config.toml
n_layer = 14
d_model = 192
n_head = 4
n_kv_head = 4
head_dim = 32
d_mlp = 640
vocab_size = 759
activation = "gelu"
norm = "rmsnorm"
norm_place = "pre"
norm_eps = 1e-05
positions = "learned"
qk_norm = true
attn_scale = 0.369
bias = "none"
tie_embeddings = true
parallel_block = false
extras = ["local attention windows", "gated attention", "attention sinks", "short convolutions", "capped logits"]
init = "uniform"
init_std_qkv = 0.0376
init_std_o = 0.0
init_std_up = 0.0376
init_std_down = 0.0
optimizer = "adamw"
lr = 0.00233
lr_mult_up = 1.1
beta1 = 0.9
beta2 = 0.99
lr_head = 0.0197
warmup_steps = 262
schedule = "cos"
final_lr_fraction = 0.1
batch_tokens = 65536
seq_len = 2048
doc_mask = true
train_tokens = 305100000
steps = 4656
dataset = "wikipedia_en"
Each number is 128 + 32 x the weight over its row's rms, rounded and kept within 0 to 255. Layers, rows and columns count from 0. Numbers have three digits each. The size before them is the row's rms in percent of the matrix's.

# down: layer 8 MLP down (transposed), 640x192, rms 0.0682, rows 571-639, columns 96-191
# up: layer 8 MLP up, 640x192, rms 0.0774, rows 572-639, columns 96-191
down571 093:152098080167136153154102157143080145128158173122118101138129083173150120166117125123113144059155109135134113209119141179173163133090111114104099097109167104164152162113145128146117088062156128163131137069094127184169116162079119057093163174183157122143137074101090139089049149124036137124
up572 100:135203145110062112122093107166192117117181126122120061167163063143184084142109130124073109166062141165076016099176093110136125109138154168137141138112123096118129115101151129098135158146106087064164161104119128114130143110107122137114075087125098115108116086079121140082123100160070139109
down572 102:120153206129080153157121133114167056119095138144157081152106116139135063114120149100102122076112163098103189109118118066096132134153152190165124116077149134150107094189059105145099153131148118123132133153130120144130173125108186166132162098125069122140149185107085113189114138127116106160
up573 090:095137107090118093111143160097063076022101146135150142144133167165166120156074148140118122127084101125126091134173163138095150231158135138206158087111096101120087138119123135132116172134133144109113164101131124146149104130153169182115175067090134139097135216119114167115152151089094186114
down573 093:166092146126110133124166128115165139119211089149089097166101099058128109052168136151050118101120125106120080099161090132142129183106074139146139206117096180149132150132131147125153084116161158162095138148176134131119178109147115074143158116122091120159080091117079133117102102144114132127
up574 104:142100169123109144141094153130103151127120123145141100071096123120179158153122162107124101145151159111117181065177196170144085134073168165108109108133113215093139105119106093138134139094130124138101123058145121147122224091103129118150126102124124163112125097112135139119116133162100091079
down574 101:060152165132173118081142131116134144090150099141110101132147174124151128074108174161134049139150130126127150144153077108177094165140108087139097146096166136109073117126176076119150113151124137169106086118093165162139046132130111132151074109111124057121153113134088117140024152064138089126
up575 092:170142097150131158085109081095090166108172150146137091153164155134139146072117128119130163103131111151113101140105117121151099084066082114157153062077143111150125086146107188095095186143077120035146105115082201167071139137087103112135123170094159080130095072172147148093114120090138152148
down575 087:088057140133094059144159113131143105097134098099131109167156116136152133162135154133112142146091157080085079147103153126132138116167151063120151092179161182091123114097070141146102144161145156027125139101100118153156094146180083141163083132109125119096160202076061158132127119118088152152
up576 100:106177163109123120171107150045108171138100122137098121088124143083133113131137140106131079141144115154118112086173139091161131141108093155124192121109073088077130068156145108129108119152065064102154152114146085106104179084139108117137174162117124119122137063115216156101118107103063173124
down576 103:131102108052125082154175127103076130131105107073125102132142135132098116150193170154152118067143163167142124108129143125182127136149062153152146135082144134106089120169107120112147112159136089148074084104165152125093161165158084175131116200147142099127110197141132142114060124193164198134
up577 103:102100145157128109080108153139174147146146151089138062164121025092132113132125137120116161162109198133110142099084136112157136139152133175125098141131188146160141175122095133101195134126069088120166067132122132169142112122142095121110134121142158139030113130131159164123096068075145149129
down577 109:189104117093149109064105115133106138171118125154144129128121091105101175107120134144104066114059176102126136147079172101118135085073104088097118168159121191164116084172099164153081116138138080153176093153123070193130063153146140168120131094140147114155177132117105155077143067177124084118
up578 096:101120101112144108152130093098111182128185124123142127111124135071089145156130139092152144119122138160151104166140114136119094140172182149078110152093161143115132205157118110072178156000092111145105095071182122155111121199149132159196144069124134145083150092126133183189090111104139108117
down578 086:150096148121143157126125151153159135117151099137174121096179133121086091116098096103189149094098157115125146196102107060124128107092103127170079145134123067094116156148122121161107111103159109103136124196128147100144153130163192105105067149121121112070076151089148144111206067130083131116
up579 096:100073117072148130097119105096094127091123148136107134131116166125085148066121155117122151136145130152146132076152078094115197120137081156111154181147167180139105127093088139143143098125166104142100147104161154147028132126153149179103143175135181064171160161185155189129072118086123139130
down579 102:146147109115080092087160106116085162090132133093171111144167103107144180112107176114120101164142087108163121136161159159159110099149078097179099120112077103159122103114122142152108103078109177122162153101154026162139120094158072171160161118128145067041156166068109103108100142124159094168
up580 104:099119079078095164100102104151144155131103138192109124171113149178182130172084172098108184186151137161150117072134137185077151119119165153124067171112151167109117152138059110081084159104114139145110097094139169137121131089110183203128123178142057127162149132113132197116120115118129131096
down580 106:105070148159092150140137155166158132132078101168173105111096102102131128144152142151117142145152113121133112099158087138136117165153127058134131187124102128171083139116163116114145166133152160126136100147140114166146139106120115164128116076129155091143171195184104164160160128137173143132
up581 105:104145159155134203167107071103071090132161147111053102132121102100098083145144148073132171076096136165122095126102166136146156123141054152125124127154121106130174148140100154123058112103160062146178103053173167196100177127132094159106119119101080174112107166098149162144119135151111106056
down581 107:155103183113066109121142121148132168125105088119111103075110077136150116120149119161174158124207149175127147100179121104073117137117115138145118122147144164125088139054166109142149173123163122157158191151068104190164136148147221123119133188196144161170132152128153135140097147141193141095
up582 099:136143109045121081177166102136111078062125154151121098117202145133122093131062111082138112129103124154124156037156160065144124113118093156137112131083156169100132163126080117116156080161087126178157112110136142122152135101128136166119108116157157166102167114187114144133087089072124158094
down582 102:073074105136192113146077119128122207102081138183131106093141146137081143104127125153123141151165153142128082212147181117086166110121138110176123130144136142109175114166156133195150122060149188122112155124129142155079109158088097067184140082183150134117130112169080083046114099145082128140
up583 113:110133074111121149087055098126127151128092162147114157124186110098120186160132171110119064090191088130084110112118155106111109078149107161172093186091185080114124180114191074170114147121175129114123105109159157122126103127118166154055156113119092109122204195120141112160077076133121150122
down583 121:120113166110132122168104123131125122154119119064133170147171168073143128086102095115196079116117097156144149064144086118151092110153111133103144157162157117134134112098120117170142119141110092109179188199171161174180130140136155160131132145143125172120198099116087094169096107076108119188
up584 098:135118178122112115143072121055167154071122142151145111128099110115106124117114156081109108114205140154082108101095139133080186143121096087130161101112107138127155132113124100110081109162097105083135085095171130053167122120127152154091088103070146186113181055141089181120122066129096172015
down584 104:143124169142127091141166098166089146133101100128087132100139077106148127144173143137129114155122130117130124093131087110149199117150095146147082136129123174076138096192144100135122119089129106142134144129082087155095072134138184126104113187146045161039151140115119105119113161102125121142
up585 102:111192073075144114139177078128144112122079174094135145167102160136139125159127143093125096148074124178136159092154164146094113132146166145162121156089134177161111175194111129131163152121098141134115109127123132182172106125115157149127059121134146153118171125072175138120160100155069181121
down585 100:142120130098123073104124121114149065089150130145146114086104156088139116194090086121114151163168136161141119068106093152078127149095155135097145136133100140173123220107160102148163147126142157153096091141168165106175126145094152114183162131117084105165167143117063116094116070128062107122
up586 102:113184129098060167146120157129118157103127131139093105142137101106098117120113144119144151102103155172102126113116183160133157075131098126141107167111120107122147164103111142163185095200132050092169136135138097193150156127088140181127147103118085109130138095146131192143055147100108123070
down586 104:095119092146026146117103117154129090156169076132090183082148114136097115110155077158128136131132182139092144114135182152109141134141063095134116119185138147103182110046084096147143154123123138081116149107156127117157112160155105109092139127126097129092149117134166201149074190156187115114
up587 093:082142126106150128104153062217152139102080167105133089184124201105091128079100140099066147077115087124124091090222130140115130066124095102098082167178117129137139180126121122114122153169165138156149115122160104150098179115168112129177152161158122107176130151069120164157127128146138154154
down587 091:151076071103127127120062128144172141096070102194104095087128076111125135101115074114137135123108118098067097129204151157125104069164070167141117168177097155136088158153124143186132109153134099164166159098139081109137148142122090095101106142094173129108133150103127172109108130163148166089
up588 102:116119124154163099112129133117135178118181144113121143132123160149143132127151129113109103145127144114117142151159132116115112110106103181255121090109125106089154107131155149132090173166138133124137162146102144108146167146119182131096119143148158095151139020097133139056133106111113149143
down588 097:129133151126111222154133131119164150147102116112165144151134165107134163136118074132085180165115215108103160159114065171118118106111119125142126128119114158149094120087128127089112090102141075164158116118151162114109149138109130120124125140088136116092119231126126114158130187154112153118
up589 100:154126118074109124108119121096097171117134152151131146184149147100138105066116143138133130197123148161059107105154084090160143187141076125123118179084130141056082164102049115161156170134121138120117107118137153137164144149157180140121142128067133118140131157154115159162049087118135162155
down589 106:148144141161142088120106115149130079107195157103183119153147117129180110171101097140125134159103092109103172166125158101167129136130147152109109097142093140179151086130156181123087132165151116174152160151092098152113173150090176138139138125136097122136111103160078116118107123079156075096
up590 101:149141183104172134154044115087151166068127147144126126138166151140101107104081157122141140150091170178054051129098157129071054164142102201120114138120154109137141083135076106091065117148134113092132110103100127097123117160084105138171160184130184157111174099176125124103158081178111165141
down590 111:043160146157091141145153072116098109107158145142104192143169110129151129159168159149176131111162106096147128144150117122138126086136109087111099139139117124126124124129145151086124094065156100148188097039200111132136174156128124165144069116110101095140098129109090201094097158132177137064
up591 098:110114192159117141172091194156125141122145110137151120124157141135152174111180185115088116087098137182063079171152112198088131114149174129126075136151073131116148075105087160136122139092146106132117145127120134144097121105128148186146156140142079095125140108168083151206068076119147207133
down591 101:124169161116100180076115156147120122068095150128105165083187117130149130071142103205073158175193118096167120083122131078112125204141100071141076148150132137127093221185129121121157142111126157149057105128127091070168149127072162117155106098120133124129171106153116076083152146141173110131
up592 082:107116107131104172153115119149142158164153135150149167124109152101058115084145134100140104128109176126112172132131028134119119119113163096127135096109127139182110097184162175120101140113125113120151074084163136152118064131099143183105120130095128095137139077135135151157130077095093152132
down592 083:146108154180195170115140183143135145149091125075062153101143133163140100164104145156128196166135197140097172126119098086133144115097126148134114162145144180093193160108118115134096147100148096100120118182115080112148185166093164101089169147163148141172114160122133132086174146094116140132
up593 095:105125154103128155102114141140133069140150128129104147150107114140134087126156140110124145096115135091132105082189071160093137137141104153128129126155175173105131135119131150104085141131090146151098103069104175124109125154131048106048117026142132083098148124131135134125123135096079150067
down593 092:204153131186101145160124101156092110129126182210150162144098100105136156187125066099171110098121095151123092107101120083124111135147148165101101135159107106161154099052142113102180080094143119114167108140103092159172160148163122086152149116136113190104160119144087089090176101115061089092
up594 101:105121137149093165131111132119115113140163174161143094121132164114199096139110159080092090160086164133144177075200120109129150156129104120117154161108126149136087099123122049161146157137201109149151099106159113120065124113144135112060122098144138120105095101079170217123116107077173175111
down594 101:162195153115154103122112131121138110100163156067140147147127039088109158140108179143148134123090108117127139106113079138134141055164141148142069142087133115180114085121120149140103101099098164145147186193085156108207120145152163133175112088156174143083176155145068046132114156151153127157
up595 100:153181098121145160132145189110193094139101135082140083121086126129107162102116125113073124127044131205136117100133135071119106133133110120147158100139144103140084138168145092131130118100112106160169145068104092167177195153147133138169081149091155105100109128113145170134153085126078162075
down595 101:162130114093103118107145112186149120148194055100164125060112132142052096108145126151103101138135185185112141140125155134098169116143163126130106143164171178133115144103057169107115090058160101132150102110152122075144115159154107143107145133182107091126096091098162185088073127079126064130
up596 097:067165087135171072142153127170171120122116146162161154183125183162106156165049154132084124118122154144119081118149147198106104121128155128147125149121122153109099089185126132175133135098099106136171194094145200175117162105146121141137069082132093076114107132132106165107096111086141142118
down596 095:102076141158117179157150138152116151065088096160108125174164101143108049148109154097126154093130064135125070120111122028128192123117141179102073099121103133096138155139106132079157148165164144093144000179196126073123129135143163095103140133167156113103117112133144114152182127130092119115
up597 098:085123145095147104135093144125095147132098144160056135153185117132153164102150134120125156139155140142134168104144103143172141168146179169141114152101118136115091154143133145143093125168130120216130110097117193105117140107095134123110189151166151104124142101204155157100126082138112117162
down597 097:157145132157145136167156123107124111223140182098190109126136137142127129122107128082106058121098118129174124097169172120103113075155176115119094138147169107163175155154102105165156155128133119125091177110177108168163127102049119119133089076143131144165116079124168135103162153145112130125
up598 102:118104160113084164160092064194148150142119139098151138130125161157123136046126169124135111116110131131114146097159108139105119163182118150120147187162100092127152102168129137096201131159176102118139109158159103106120136102117121167130146134075098134091122169171132145188113078067108091113
down598 097:126144084158130139139085091097146084094086105131122133162151172173116154160089129101118078201150108085114077152151106134144077139157147177121151150169096103147075180088183145132095114139152148108070165110100097072198123151140160155103194154099142128098179091125127118065146126138121097104
up599 101:114063186152143097168113135157174147129114128127118074125122105124119128109150139113138109132108133125088121124130115148160179153161157163132098172106154203075080189203075138136145125080144114076190098078100159141060102143169136134112100171113110107111117206146142127091128081120128078051
down599 102:090128139150130202116114173163160122094118180106124035132131149099100094135082095124112139149108165174110131133107122070101130187127154128167150143100116124140167121095107092129152161109079180159124170075081125126086141155157107105119192105177161102155128123085120115159144139074120086067
up600 101:114216116115130165113082104097074182112138146127179126159135195101090117117114164095080106122098108148096125129117118098079137126164132153125114160094111141107171112164117167129150157075140127139162105124152072124127115164132155126097087152061087123095193144157155124141141145136133187171
down600 103:153146070197173154133148102135060125185125162131165113105190155131177117144158165059157123112169138149133151106147122169159108146123073099122125176158105131129059142148070196108173121156068167062124158114109127093122155188086119164170137127114158126103143143108130111171139123100158165098
up601 099:176125083088151113169114064130164113114116123163147096145129122120117118130113156122110109131134131088089104122159135111172114119148139109133114199144161100175158152119108068110157167179157110072113118115187180138068134175130077187124088111153160145140179139093097107117158066073084132135
down601 101:137122164148139103125087131135109123032137138118097053117069098081143134090153121111111131073179085153098122119143169139148136032122202136137104124125129044135164104107097134127126122181161117138109079124093106144155131095109139121123142118104115144116153101073143079120132123148084109110
up602 112:104105094098148112133157092157094162101150157191146097120179150078052099174084169138131164151165169171105135099100146116072141145150157086146157150132203113148124164197157121089141088133136114138108100079110123228127145173105166107103127117143124163082184122106111165123048099154141164115
down602 110:096124164114155086141124193168145166083144137101141094133089124138085120166094154193106067142137185058137158097150124127157104120186163115113131112109123099122142130142155131121151111115125060098146141101116115067132100125104168171129108139087111083144146143087110162087080106201158154202
up603 093:077096132180150124137069114226131133105151120090157129140113174160107151125188169078114044112114133121082091097093132131124135129148082134111149093153147082133147144142144078106128128081151107081125122153143090175141099098123107177137110148134120077137128041140097167165162156093131128170
down603 091:114125166154147157130157136084101125153082133177115104126141158141088159152097118123192219146111222096062148093163092161105113134110126130143164111113147212136124141152134139130128135184125144049117148165126110072134181133155174163170158149134123162086124215133142199135179123161076099090
up604 110:124150099139108125136077068117176141103123173170135077180094080152095092083115175084165121122149112125094105128153146085122121068140109166036077147162124097113126108128156138120148158178145108067127153129121120128114038112091119113098050161111076131125117177087144120200146062102119153145
down604 121:150093108189131118104123159132170114092127142146167142154145113156146093107124153086161051122084125160121175112125143123121179130049091124119069185121119062128149135160123130116147187194107165116059126117089070116163154111086160120171092127143151155180165133140106083139156103222125098118
up605 104:096188124115197109133119085087083119086114145099116102102158115070151154092122131116110064132163096138131084058134177148145136133186122136127117113147134093128129125115141120144128102162100093108150156135180162161161178207142135138200128125107103123122163126098132105108129108161127167129
down605 101:167113140150140117115107070168146107102094159142108176115155126120133110120087163145132136123143142152089147136105116071134173048104067069107128193149157149160109087133192124135166165099091141123123123124154077180068137139174176129094127102108156077116117147122106119150123135052140163177
up606 097:103102177153136168097126140150120103142088185139086155135147117111130125144085126069115106204112122157128098132035159107175187084144120115135126131089171129089151117092068066099081146203134100114180082109165123100119139097136158135084082083130105124108151126108136155144093106113137113084
down606 095:187174131088125112076109168108143172152143090080124110115136138149159178124097189153155164121162029083106078128150118127152083102187135076107100114127049163123132119149188100131114087136144108119131153124107154094129118106142133095111146117127105115093184148169142112205152144104210202139
up607 099:111151147115159102129070127116103199120129177132075070153113180174103177105136145112166100198102172148098135125093084140121112135185083176197141121066173107104101137111134121064189165177110113134151098129125153114168091137084128089149129193159076168086114147181154142107137098124121087174
down607 097:152093137218128115088131121109115140143168168080162122083114150169186181202163119089144098084139209118115088174097179125136124144132099096103168092162116180163190112187132185143153141098083125159078088109149113076133077150092162115148063085074138175142093113123132151157184150145119154071
up608 101:146098150118113101113157127164093115107126129144105157159125068099140101114081134099181144135167099137124094129178113151124142140077136138131156159065112128110114179197122150114140115118110099139129102062107130123074104144151102108108135113153135135062168166160101139095109135084150127083
down608 093:129129124098162112087121177100113072122150099155137118137127126131142088146085166112125105147069180139114138199084113145136115201192143091139058084115112149090154130109216156140205109145157156090098143128147083103138195181114135123188151115134126112131160124103152118154188136119096163164
up609 094:148129156124165206158113143072088141102026129116072119173107142124092141109116174089126152145105167169140121151137121040151153119061106149103137119108156169162081122199115147077171135123146111152122204080128159149173133118142113126077082093152108156087120100159111168050111130140114172107
down609 087:097114143178079097076102142150075077113184131165157140113194083079158084198134105107181082153171088133120141132124157153092094135084124082131093139157173116116164180096100092134133092125105133084105055135104136131111131117105145135118119160049107130174114147139128143197134168131153112083
up610 106:109161115114139115124174130146072153106122135158139138133151142104107199064164131128105107159135115158086084139144176107159123102132127143124067157097157241143096139107151092155128126175135126146106171134109139165115105098107137116132120132106166136131211119158132147143132091126053188143
down610 107:182040128109139172091112112165134113200196155091133083079096065084139131150127133102187150125132068142122138149141175094175085166108103095167168137140116121126135119164139154129117176080124155135083105095161122125167084139127126123163113106103171105154125155087137133116127144111094138095
up611 089:106166094141173181149119069107116142137191153116121125157165169136176168139046141113131151142133125137115114143128135075107103087147115177000137099072167198115131140127100150115084148147137124120128110099144107128138163161124134118131151123151109216149118172124111131150116132043100193123
down611 089:112110079199107082074080186150125133115076109198140080119111100148109095142186135091096125099162088152132085118143135177162103085055095123154110136196107056161091126134122124136156160126162145096073170133047124135089122118108100076156152151105071167078113091075108131127161104182131144127
up612 110:049174186094117163079088140086152111132094162151148128130139083096123129057174126055113112127100099174135151120144139145130186173130169156124088123083135098143101157116090125080091091110113124147137077166150145126166151158165118127101101131088139135058174138156156194137110064163119123122
down612 116:150139136125168162088119106157136163159097094191127093132062107148094092120132040094130132193081137173115147103147111148142122154145157153141181107093172072165099098097105141097108151133144145125126156113133175085185166155147135135149083089153110130122108174160150126130135158118089149101
up613 094:123152136155135138165142087137095139101125166117153152143117116172119152057198121111129188122144091137095145142161143086170140099112108156110122088164111104157177173093082131125118134188084144182104044135147150106108122110099137128132103094157156134118132084135132142152161108082042188118
down613 095:200101147155159137123119128117185152148087136120140064068150112154085102109063142138124080068115157128148121112135120158088143121178124140125107104141186113121130162120127054158085148100161128186112150126166114104185099089143133091168178156145113124132114124167133166073076129135098083176
up614 097:119093121101056126152153091174136129109129140173129080101129138116102136111119143114135062175211147157083081152110112123137107107142132155111104123130157160125090116109138158094189180119158104145138175095111145143123158105115143113110085082097130090130163105126085130104148080179110112095
down614 098:087139095166122093100151134131129157060139145126074143129126103090104095178070111152122154107169190072150158086067057147139112145116149169132126076058100111140179135091176090183143117150122170147088129186118205068155106134120128134081134160097117146180113101107157110122103146158083094071
up615 101:109070137124150121115138092133036094081112164141089078142112147146117063135170177097125135118148101150099086135205120113175095120108151099147138158170191175055077158124090144107115105059127104147212141078182161119118132077154110106079086159130147133161132161094138142162151136085171158177
down615 097:168175138131108151087140113071110100145169163175114090134081153095174166138155107116119122135059093128156179244135124083098137154133153143127056121116108125071155134097126114094122148167104155093125122081161063150155130116148149080162126129165102150124140124121143133050180158147085112143
up616 100:128202140041098162033116111115090161105108130139123102136087175114148089127058175052114117101156116120153126161129138097105133138070119125123128168171171089080130106132077085141101109097073097123158100139084168102112105112116118136083153083175061100108172116144131158116121121136115133151
down616 103:103109137134113176111096104069152058096136119079141158150204195136131130167116158141102131129145142146143123209119158085113084153113156136129144146108139084116180111116161168118172142076159145079107184141158128150156151095117125164106116187116092098131111088176160127127072113171128118158
up617 103:088059117099166164130101084094109137104089136144143112103131098180127108120121099125111172167127206161084109120144097128132119109129083105146093155172157206114112108094084140107138087142142103118123056091138148080125151066140136143070131061099141125075131138131117185131132076062056178151
down617 108:162126097161113113158097103110201110113069130150143174087217096106142067188131149129061163115100178109146126163118135093175103126147154134133147133126118174123112145108129180097127136090132099126155160115122201144177191128172087082142105066133156101070139134103138078143104150155078100101
up618 110:093147174073148098125081140085039150118167153128130059162139130187155135124096181099131136098126104154130115135100125151114132142118137091126201116102150127109143150133065114178104136133079114134120112149127116145100110139130167120151098137137120161104157131141048127149123110154125128069
down618 119:098145092160089134174100117138128111176116131069175170137163138095134124140112130111119092169177146104154168161168099153113114180151102085081198107103129136197158073156072097099097099143122160059158165139107175120100112096145080113087136144150118132193152127150093102123086101093152088165
up619 100:107090071053128122129160087147170143098171116098087148131126129132121153144137122080140143156094194114088098100123060088114133132130104126111145063121120136126121140158111133090088115097110133085134173123078116128140126121113110202074087154147162174107180154132111120167044037125059115156
down619 108:186127138105108175170090111171092136167141128090127110090094070157139162129132137074151158099127086133167156051168149114125173107150158195122143139160153081133096175130119119173156104077153155130152092130166067144116082193067113118169119138083100144129109088137146116117168107040151154144
up620 090:155118140132111094147153123157107130118075157126111118139168051117088107148081143139114081093146114171111144139133137078084137103132069121097092123121104168157058099100087066110096178165203135143074125133055122076115120174074114148134110081137127094076103066163161125007109125122154150124
down620 095:174076124057164159105121107127116147144147126128113142118125166184172161124117124113129139112117147109168075062122111115115066119110141133168131131158115088129155196133143149107133114148131046089118146087156118115117148093158111106128100171146162093171140091141085112156143135093109120171
up621 097:138153109101183121138098173101089177124104151109107135100174084145160131114138154100091169096177134203117116148141110118095163137066100100130075140108163140060110074166125120056163141136155082161188088134069056157155133098115124107119128150135124119123147098149122175113104122105083104127
down621 095:167055132147074114143082154165087077149150108134108116192088101119108165177134159103140118172109090065174178128097104114158094150162135104130127178173139109136124095158120123139114138176154137157087084125160134131100115069180125105155095117049108123113079162119140072193080149149141157141
up622 095:152113097163130151102143119152084065106080120195131093108163122137129160163091150105166100095115138145070159080134189137101081088144128157135124165105100111104090129134117108083146147113150106190108173061123152150119112126040077168078146126148190161091147173153180124112163148128086111113
down622 100:152138187101159087138069110104162163157162153093118174119122118135084067098122097109150106104146104115250118150150125099139159156129153147137115096171139111176207082118121109144128112101097132116157113123148121115126129112174134086143130094128070103097114083051094103146071121146140129183
up623 099:082076136164045136090167150084082126123168164200114054140094092145137173141119133146127154172040068133044138078098130083117136086123148175134138178168169119089115163074103108088152121162116128144140100140175163155148151124133121157131114152098171112141109119115147130131146059137106119122
down623 108:134123129092115119146159115152137168112194157100090139182119151118057116130096155185069170073141131126179106168105134123142123164120075169122105068138099113139166131144179163154207158146172087145033107113198125195141098214141093145130186113163111141130175101118146137140101127131128110127
up624 093:118139159116151135176124099120070077103055138119147131139136130134120133184098165092106109117149106132168106163102119065116143137186130132135092110096122101121115104083170127146188228099106112157141124151166174183112139058115074108163143092148116091096156117182148132112132158069122179083
down624 094:182158139146137145122124186156120159105136095108127139106079096152113188100124144149156148131108108123151151165107079169198068159079132108097099181145100139110184139174151137174120031147124125096127084114111144123181116141170203145153121151095119103141067093117098113144166096145121103179
up625 103:125142100041184139174135056120101154114135148168105163144188178061158053129147142110108108163122122108088101079124119111123108123122139139109083121118088103143146110152129133187194097140098108154072156104118116134146133082121147169132131151125111104136107082165182129087173122085061129144
down625 103:129100090131135157106142115155090087182102169116125137116113125116121098077126101152121111058111148116086100092091114181077111069196113114145131151184086123095107162145099137117122096233117139116072146077082173118125180122054136147183148173156122125125123169166137137105085162133141097096
up626 104:076143110073103155106093190092106139109152128146161135098180160091157123146126158101094109127163128160127155128109154212105161085146095138133084109105178161034134063121109131134142184154146068183148094112155087085077148084157090121123141092151142081120171079181189157131114144120131157103
down626 099:194069192183123117131073132162132122108148102137084186124093132126098170103125148077156078176124058122141193136158122112100120145127159101132079179086132128147136093092079174156126154159088104162182111090125119129115143122134219122123147094134118100175141156118175142179099159100152126118
up627 104:116070094110141173156141127065170108124161169083130122124172105115130153169100152143125090127127123161096148098106153119095122130108148206123086153128156136160126123186136103113054175134140104129070146123095124146076140146102135112109114167089131092103112214152171113166132119160028161097
down627 104:114156200173116115080129055158122096177138186131126168178165141137158158134123159121037144152148102067161142132126152141188081101133082101145076100158118102105095160096061182110125120191108144147187189098100099139090097104146122166163148087176156156078176052150139144093118110123068095143
up628 096:090152066110172060187070151100123141118146152175126101179087131144140135211106179128082093113085101162137167132131103087135169134166081117131175115165191085068143125226112120080156147093102111144157093121164131136131156133177080134090139115153102110100103136124094149118099125113144159095
down628 105:099164099179113147134140110210136093042182079111178126129138106102157076145155168138107156118186112116138133129191119055125155110077130156105139145154119173085074097135163121156128123128167204162154066178189143204098133094119182166157158110135167111174123085136124133108145163168165111151
up629 115:101146147093122148067118156106122103038183132140082124204143110100128056087128133105105150159161190130106109095199110130100162154107103139126150120143170131140125101117102150079147169120135110145187109130035108157067102128135128153140116080108164107114235085080175128108120088123089120144
down629 138:157132152113118135103141123078123145155107138152134115109105130070133143108122132150141160066114157131167131131100168135103093173136117108129066092069116152092106078074144133166145139140173121109105135179173169098139137075126099114109093162068170091107077142130128157164057195132157158147
up630 099:111168097143147157097150151146151089114125186105117100209155106146134145113091151138110137110127128135076119130154137162127145112154132163098150122207175179105170104138130155149086100175109138185139171062137179093126095178167115134122115093121129142153184207116118171175175080076130111129
down630 093:120096145140172144119146142134122080111146151163091114121131120104110108121133148069133089078166141106137124228206120078122119153141150185120143149105113103161155137121106067157172071117153161157090125192098102132175185121109166183116166144164194122180110095098113117090179108142089121072
up631 100:144151121149094126160165090127128202145150147086099091157095126162063096144098144108170103113115142116080144126099118119150096111140136082153079174101146163132150132125135151151090159092127093112135128154126160128116131140126120149137098108064111098078109111122103136137134117150099168099
down631 095:095199133057191117061121141133156151117114117196171167144121064137099165120148119157133118111105133168138149170158143111116153148135054141099162155199076130103099155150117140075126081105116118129160110155118091158131113077064134116153203093140137116196167169121146126143142160102093134082
up632 110:096112108118103135177094084092140118119182152071159115115097149143122124106102127124085086147110082154055130090125125128144138137154112114165108108150109130124186146197097087104134131113128131145145106119134128163138155072123145188151152136118120125119079127125115120088136093105092166132
down632 116:118117149110173098122108136104132133164149139158113138111140077122084139136175141141109125126127089083080091104119116149143098055154133101137160164114127136141113101150108059108122077191078127151102107128131097155122125144069129083126160107126163195080171080064180086147097089159127131066
up633 097:085173170074134102143147103145100143145105148189149140194168087109110077140087187118116145137111065132108155136157123086114109102156132091123163155183143180043093119139127110162106131108164120161146142093083112109116199104134166116111144123120140148109091146132120139178113123111097139169
down633 099:137117065082166176103137097110151137086155154157052127115147123135128114088120125146128137122201095152125136131133128123139165122106135158132137077105118036119132136064158125150200166118160133129148122138169100133161089077165166151191105202097075107168161159085100142094062177144197103096
up634 102:128128118129134147155074091109169115094103188154160076192090136083163175151134132110089128130110106134088130127110107166146059117105105161172169139070134107121094200107161134105112170128130143112199087074145150129142184128155079166049158077136178141059103105090110093156151098136082161131
down634 106:138079115114163100179128174116155156105101152115060139139110222153150092016100074120134159104118140117126159116171142127123180077112141131086152123122131176142112153116153107153124160166133082168124088140100066102155127131129115088109130135142152143128078136125103123136133137101096121091
up635 109:089123053053142189166091151093165121132125127151119147181127201089135164155130136101098105160090123175138153090162104102065125116123177127128144200142149117086120167148143135125122151087063066162115136068136111182087117140125116152172114117108111153132153116115170176143105139131107137125
down635 111:110114189088113150112120137149086106100148160114127124113210124092117106184116090089185151121126077150149169104116214117108105165087107117107131141179123106127112167071103126129105119078159091076142125108186130155130198114141084120127116147099100136135073131121098123093142109150107124116
up636 089:100129165093110161137067148112154154078106106114132088120043116105160170153145146090084138067145105123108153116160193119123093044128141126151148120163125108140100120150107095145180121135162085133087124127161135150154106124078050161128214165141121055093120156140101162128109130094123134103
down636 100:137114166101036066154146095083134137126086114093137120124187157143185103126125133130099134231137105122157128174168115076107174165112110158098130087151102139099208067070114132103151164107142115119181101119160116066114176106161125148103112133102108126094102111095137123181125111121134074162
up637 092:056129120145109170111122174038104126102089137070125133151184201147088095121141172121149153109150150133126143103188072094213118119116112122102097171115168133114098156144103102132156144146109067110120161098083118100191098149172076166120124150148118082117135098106145132114140111142109162070
down637 102:141117156128085170077187153167110159153096136063079092112142143115167163175172153177154116140213083148117141155173133047197145163114089145135162118108088132099158126149102200068117164166081121119141135123119163139097150109126140113119150149138111109107145085115145129114160157066100137166
up638 091:150105118157145109175118153129112153129156166135084095095167160173121104119052157102147112090163122138138124164140112102113151129094152170149066077117136142198151090116097153161120193131126103146117128132108097189177098123122169100104154101159125140114116181135112070186108116101110169155
down638 086:115165127154115069161171163124085154107084154135162085144123139156119137114133162128144157135109150153154122152116184152081150229115093113069104157120135106081105100142119163131146060095113192109141158192138173128139091159133111205169086142176137122159114077122095157094086140133137179168
up639 101:108090103087157165104106162118085065124125145147105154180139135123099128156178128120070165141109156189122101117125113145099113110156062132107138102108113094128143106188148169123097093167067113163153123128124139171102156100133127158090117048152100119088149105132131169169175115099164196102
down639 103:097063139102090119143096135167133168149116114146172095135168162150127108087143170109167125114082151082135130100063141135145159088099079156129137064166131146055111089096143115139175173136092109134165083209062139183155119151114149123141118164110168182139115088109147090104127089129119102063